config = dict(
    d_mlp=1280,
    final_lr_fraction=0.1,
    doc_mask=True,
)
Each number is 500 + 50 x the weight over its row's rms, rounded and kept within 0 to 999. Layers, rows and columns count from 0. Numbers have three digits each. The size before them is the row's rms in percent of the matrix's.

# up: layer 3 MLP up, 1280x320, rms 0.0475, rows 140-177, columns 160-239
# down: layer 3 MLP down (transposed), 1280x320, rms 0.0534, rows 140-177, columns 160-239
up140 099:424478478545520525374532440564481448484429442480480451455588480365479556524560491608454560542485509421516458514505507470504415535459512490611548414531430487528491468487531496450560473541495498529494530533601492521485452494408498496485531510
down140 097:514491474576523559510451524510425537488497463491528497451508514433367532544579451513473477488529517539398423491472374530459574594471495579586535495585461546514544490477466465527545496554501624519421484509518465495516465561559485488475480365
up141 105:473573552422418568553521469437624470493539481487402468526473483516442500498551509479517576430573504439425577508500562553575470400445435486448448522528548471485419431541501500524514391561526403403550530575440650566444482438445526476464465427
down141 104:467542554517397503514562447465584519435471490520471471431457434529447451383567523440535552503495574443451509549497536495506499490458446475519463536455516462284528532495391465450484371645491466523522520556521496537484514402534518572466502464
up142 102:547537552452495439527442432593544475561560497503400547533577528605492450522462478520483449498469464522522570408463507576507466438435412408535474588469442498496480485509577509495439587547496483543412400566564596470428587384505468484432400471
down142 097:481466514517518428461544474545512577419611528493500561518592446486505421370437458520570501489495463570527552460465415540575492536543549449642454524411440567529529498514464467406494501490528571481533475457509430518457508605501530440469529537
up143 101:458489467586490470439496523466645479480425522521445482494543474535549445622477436599520516553556443453503509464543435417500466420479536470563522452586479490524514517495486451489522454589462490460452476562506565452515410525526493456494539520
down143 101:484525422543511469444544608470538503442498549534505511498447525408515488541538394568519480559482514590469503547515469453460544584505554475506492554563431537511502546438521427457409537657466455534485437506489424389590415551537469482491463424
up144 087:543544453523510505433546478537606529459495481528492456580478532496507522374456472374449469452539537508442535479525562485491462456522492572420523414447503402497436574564663511392476525578469460448541458531591473544527500467475519445559485517
down144 089:505453371478470608473559501488523507497441471456495506574497490491509426517504496465583520525498493566472544461494417482498483538466545492523515503553492590488558555437519528528534536446517462463520475465384474499625525451525480527466513478
up145 094:442479536345483480463512461505606529537465551496449493572459505490408485576501430494433541462542532497482499519518562569486540436474475481536396580457588444498549471425525485453518526509576497399490563453493436526498552513502459438428529528
down145 097:558508484481514584467459499430469537539497441434536540470491440579514505512527508481544481526482412631528499511496503472536506462391547479483552481392403500388568439453548443598445509534489520561491561549495436452586479574477538475493569459
up146 104:494408542549458361525536421577475502517533493455374507506556548570468498474451507540476511430609514415447564526492510492398543427465495476540547416523504421513607534505502481415449586524487517517459466525498582505424553518504529594535427509
down146 098:540463500532508392518544446522469511475485582481457433505452464466563574454478473495460498528593396518485510558472371512418505450557598499411496429534485493441553464507465499410521513480481458532454421464464560508427452504391512470506510425
up147 102:501454507555583510387520500581596429504417401511359423614577605453524521418471630408443444542490557558490492387513472537519481408502469411508528585538546511593502543549486377432505448484572488472462431522483522497488512410560405536488532508
down147 111:555468465544431591503559477444540511496464467419479561468503484509571430545501554479559442532489500455440443449471467571532544516548576457534474473470511545479430521469584424375509572540510437535466499556575490619504448501505426503451603445
up148 100:571594471385549427549466509527483526519483498455459428528509614541546468462551543537548621428542413552485589569502483564537413516475498539511579544525500447535497497596613514397550558492487551489468465523452584477523464492537502554563514395
down148 114:580516541470430510528550546427515516561525514526451479507515485488551641507498411502539508511510485468592449434579467525476421471564513514438512476551521534448513508489474568450491539522455540520500433520488510520517463530517489541556556523
up149 094:575413549516455508414527488542521570534521479408440519522447523448481557469471537545552449484527494531558488460516637442558557606400588455508436520509570529520451439389470568431455521516518534442461511619462462544562489469435478493476536506
down149 105:530466571506523516547562447540470447574488482484504452442531467502581468457458597555564475598416489456521465450506576494468522569551522529438513454585449521493510489511507532474510459527504482547476640614465434483441492385582579414601531472
up150 099:518570535461433466535423483599512525449475500530526532556483557491509523516559461457463547577476422522445491411508585601596461443571438442472499426513514485482395512470477416490421511557484448455505567592511514562433555448472410537440543504
down150 113:530446554456533511504530550468482538483465571605580583518509482460549502504513431466468489465423529536522444531529434532457488487513530432502487547486499472548589452479510527384521523521553432519441504433499437501573448615553488513471497519
up151 105:484559512515578468398329452520541477443498554525484443414454502547445408445525485490465492498548443503554529518535602588418517471486436535497618514485482473538518533474487467519507461521577534501442497488512533535543553526554530547508480552
down151 102:564623489459417474576629517556443383436446468470500494498530451471415503438522438566512497595485453480464519497583471456480592490530587430518524479459360448508458450486525537410475519547430480483477575480521544462524507495408557539525515585
up152 097:496465509443553419446468454520488521549497478511527529397554543536518464534447509562542458497449431385496509469390418445517494519455588511448506438508514487575468425509482525438542502562447508477514494622454520559514551457511377513450475510
down152 099:493509523521573529401452421497430492500528507559535521562527440404538511467454461527582494584555474472423503538455536552452512474511410429543558511591474489599516450483504537484514453478471513428419468539554537539466439461482420439453544461
up153 103:580546486516482530460389470580508508462531542521467383418533529488492420495447549466597562505588533567397585532524536632489564523492462445531498524469525542498554540499427499482509465502542482531515433510369492512448448503424489495493519469
down153 099:421481493528564511598508435554538443496556501498551553577472523548508476487437453535431498535459470460473488441534517437412546520543543667528542480488490516414488601603478556500502540426499571428423486432396545503567522519524434556568401529
up154 097:459452494511537505529488420502515541477527535453446472490458553542503439567459539447594431572599484527513531495512498456543505490471472453462468382537484393579469466509525458424545501528455477430455527601460576508432481452448472520574461558
down154 114:465463539533599568562551528505479573534523469529420485557517434508498402486464532475568568529594520447537530543513496469600533487571490548481449525497537446436512425565517563494529545401504379420448538612554484475446566520592511419541513480
up155 106:505495590582473540468497419506553411475476474458468498523490604574459455461468514474448479539443492579502488497494480570487509491546400431456549372474559356501467540555476464515487530605498472536517432554512557519440546433476440531633528533
down155 111:454463521490402509437598513524534479469459535458550565622468432511493555559483509560558514571507492424493532536446405521465523522446565524465496389421503536413545449488521490465459499627476452507580405424629486518566450509392515508484495507
up156 094:465496522467540475580519537614531515503424485519512536427456528489486516499562497446489470565451501428520444476564552462510497454564442447444566489541550530520601523524500498512627538527544458543490506555423525599424553525454506425527416476
down156 093:509495536527514503497511515462509453546496466533381489468518563451471533481473593495584515556547556584530519428453487504448465520610428526466492442585486528459460419603434571475574498466527506466496445556536472591464487473498469397530581501
up157 105:547538501517513467545524460511516483516519446492469583499545512593520503529432524496475530545556440531592464508452512552478476484498521459492539501507493533574453517575426506523490626516406538527466504484494500519455566483411479473483436446
down157 086:442526576540492490536461529595455555576486507469521513572625546426534466466484504443440555477574459618475459483459440350470534486480463523532454543502504492509474583451464663423520485470499577451453443426476515490476454518451450540459510431
up158 104:468454569421533584452511477455528490404493507532447477544539451582534424556483528464514448419582377514456530544474484491505514445457480454502521480458484473505554448370500529485530456542397520554427518443502536596464472505442532527583612567
down158 107:516529424535469574459575510378508506470400488589463500559530479503509400521483488498552463512503519434433492478560492486537515460464461462435589485485432412393631531514410476500491437498529477501419533460553441583504482583505518464556576564
up159 105:550593448517480491564524506535509564463497523534423507556571490410485534510525496402552468492515546447485534475494499549488465503466467416458595493498555510510423521497475466486504544494578484393481475487497522453541562438494483548576388515
down159 098:463502475466474488609563585473493511424418500435457525582489471502512563486507505477524402593473582484543531550411456488564550514520532414585519495520451461408555468462489486464471484511508456519636438489554528496529568570502479419475499571
up160 096:485513585392534362512519438443549502530556467468476449454496566594563538486542489521443486482438476442587393528452490527537618492439516560598562451478517455545434470510518595459527519543549468532458530500477515418518504522392383450515484461
down160 100:588469637572466432498589575482580525568551455410433423388468525552396532536515513607425462482501550433512468528494515570578533390483537497461487494453507525566458468486535517533507511417556508512502553509552478498592516519523496553524466502
up161 099:499550561420556497555421469580485529519413476510538529512459558594495489538521516540439493518478418541491527484500487575567431494468473502433557475594614440506461516464501472527484588608481442475460538611528496566467542431470537442514545465
down161 099:514470535436462510503574436504429475587563589536536480449525497414472524547602473512456548456484578425482481452476525516418538477511511472541462464448545489471441517514528598532438422523482538551446485477460453387513501595517546512529515539
up162 105:516526505430424451497469542567514422478494466455462429534414530516575442518429464461512548498510430511595430468541551492518548576450495472513473579459520502569490478488454403520459547549481372437545469502463626516480525529431472630523485467
down162 109:451415508518474552561551534526491484503465572447506560458483524475480539503410418526417470421557468542542427469499554498483533490510533475542477503560526538498557492540527645409471538441503582507458481417427490438549499580415512493450443472
up163 103:534478497520532583393505484488585524585489463595438514589490579459390525512419518557524474490462533542450557477449505480506534480459572389545559473507453530519479464458499575510474481543496475525500545416459557465502518456503490605516486537
down163 103:465478526519512459560411509481539547510463415548552418497503636547566536612465515484442515568495584528479606487507489495453512621529506444570517558551521522470536500489617544540575413531468441530437452414447495467486453450512502499488563585
up164 102:474522458492444532487499508540518482554428513529405410404535469473519493533488509443466561429479483611452580529494488503487468487526457398476416432498553481499450465503528525468556485527580537581461569511488495505437443508453556477382518426
down164 104:464497525432453560473496452516513542589511517471472529433584450456533392505581459589418436377412543564459429499447485574476473428544405559459502487464475474471641494470457513502478499528505493555455577516504533490577513454466484424440437448
up165 097:577442516460560529515432516534443419447425434450573543480500459546562516436511461483536577532475556475410426523492404491547579492524410518473534550447449502591542538530457567463507528458449552448479575474472463495483567528570506571529534494
down165 071:445517464468558511560612451516481441524490477449513477523491402505535554529439560470486457463396552438419560551468495499588470538622500509508564575478591495531497573507522523492455513440380505444472497490596529443508506423517482457599387519
up166 101:484479469469510503470512471578543470449465458476440525543546474522424508530574506536508494466481523507540492559567558496431463501419447500473526457440500382579521349561472540501586488545428465466527510560507472509566527424489480447594586519
down166 110:412508539462466582431441501514462489522465507525463499456452537488423538467597366506506492464517609521394505533470502583518496489496499528465409494550450440615525457575454435486622507435645536415568483473463486493578554557460459445472504525
up167 103:464495519430532460468505499624533409392481480493485450529498518431481492453495487494645474486480539485523507474515477500456413369523471503494580489465628481535448426508419504478500560593523411471447513534594494554481482356507565531430576444
down167 090:518463491541446447399548481613477566443524551495483526400453544506499416458436546512577520529474512492515464503559430507450472542537503459558534459449447507420505507436406455497503513600517548530484508513546407481462484483598544437507458505
up168 101:593590493516430528502575499461512532479406461398449465613494470560509433551610492524524569607487518530562526482611498554563430476453363391518480594559459457478451549511502522592537415551529453407470549514524506434560469380441480525511629504
down168 104:542540454448533523508589429424436528523441502604491467508482462553521494511460535487543471467526551443522492437557524520443482465544536413463521490529489563481554569437531598473578365542567521521457420462536554403517546547431501524521533513
up169 096:517454479412495485489502434515478564409507464418484463501500508452606471536447497524469494561492548492466514447516526441590462491542493406464445420500497469573498435484509486426515495492461509556455483522527560547492560476451498461536524517
down169 082:538462456595511552543491576508496517520492550510492482483523576411418486491444569544555487490504553489530520529477482556498508549538502525457407440529440528511578500494471458534484449395535530533518485467488459469505503531497563502541502614
up170 102:609400469433557532503510486520487522454476505504505524444539524592501459455489500455461505541411454417479519540490519497480489458534489558459458482589470463521491551495614529574517574507555370573451567561539445520440542439451476574554362511
down170 103:549430479496488529494560511451531539480487556527552483456448444517503484471533551441458463537450463411545485556480503413468540512533559490560532552551504572476633482414537536526539544415518449556466448562536426478454605572523462548423433551
up171 104:548575491495506447472502528587588474527436466393507480524498481458477454567511583511519521435418509567474503524572497577585497418441440479434391525604443491555424570473467416582605569511504466432475447454440612505644522490509533443515544530
down171 109:461483476492442529415478515515469479441418488482533503496551474546555542505414514414487458538529611395587457460479391491480526575549478450457471539478482496488482576517471479390506437449584533546496470438513480511494519549588491437507504421
up172 118:528542497403529512471507510488528542459518483541503438573574485560530449512504467542535500478479456454566480514457499533544540395510407532449537424560456430623448481427559588507521464520532524558551428575542564488474479451379528472490411472
down172 109:500481487466541515475533499412505431527512452518617519511502468617524518544401557505496461456460526480425622529437487447523524462429535526474573529537492534481587462519535571580449486554476523425599504450616326530516480489497505465442418558
up173 103:498496461473484546452583550550491443485493541547506475489429479468447512522560554490499448520470497568541493544512494472477454549589446521443522427492540344519489541495567493486533582644463495565532580499395447508484524511425386501513440518
down173 108:556429476525395464504481489464558521506558517472497496444581435470481493471442466513450498467525477474442473560451491452517416581510525554536592549519527485474510564487564497505537537537446440490455489494437440473467439500497503423531557511
up174 101:510462576487525470509445529571522561440524594505496457600427404426449500590520517460493508499512528533475522571557537561609560423531495464508532600503597502516517455325543508463567605507484465497505430455565561482511483482541463567563481493
down174 100:423524441446491475590535440543533504467520521590495494502528459546471484469461507486447456454585500435557429533508526424426523550464479420424534430522455473483602505537506496470484551561565510558430553444499580548509479484476428517487557530
up175 098:553514517456533450477540531488486461482494542509494517480477577555418511511431463469486495510447486534501486425675568364534451488549428532434477497592528514545541497498470451515550414515469451496556511534526504513547625429402503457481475474
down175 097:445541468507548558445540505517499556504372542550502575459530509584452526452565495539559586457417468458512507466592505438545558464549436560446503476536410481419535497465534486534564380477498562489518569568485478540502502511417526441473506539
up176 102:480503564484539442519482500570476527537472583486506353411584553434501505462503481503550531495572491521498450539523495635484453437520485483553505464582511517464569482463401508495494568550503443466541517498418539446427520562404438489499524431
down176 095:556442483470453534545539482463455544392593576397522497544434476565511512440468511471472472469497363536523399631458511463455471445544522519537572454539587482473508458429500526484554549446484507534501409504547500406560501486538570485396519508
up177 094:501619489551571441483521491491526549587447516384464488441501500560528460547509521478586494478525481501552476422471476538563502436534581492509438553525408515470447532422501471559489499483509485432501485532455603513539447472466539495545488439
down177 103:554585382531578621457516589451499489521498535398539550372493441510510456484531590507454535516514531412587468512540540477519473469433531455429473520492480497575483509518479509416521480545497410424508544569430451467495555470478480480517549549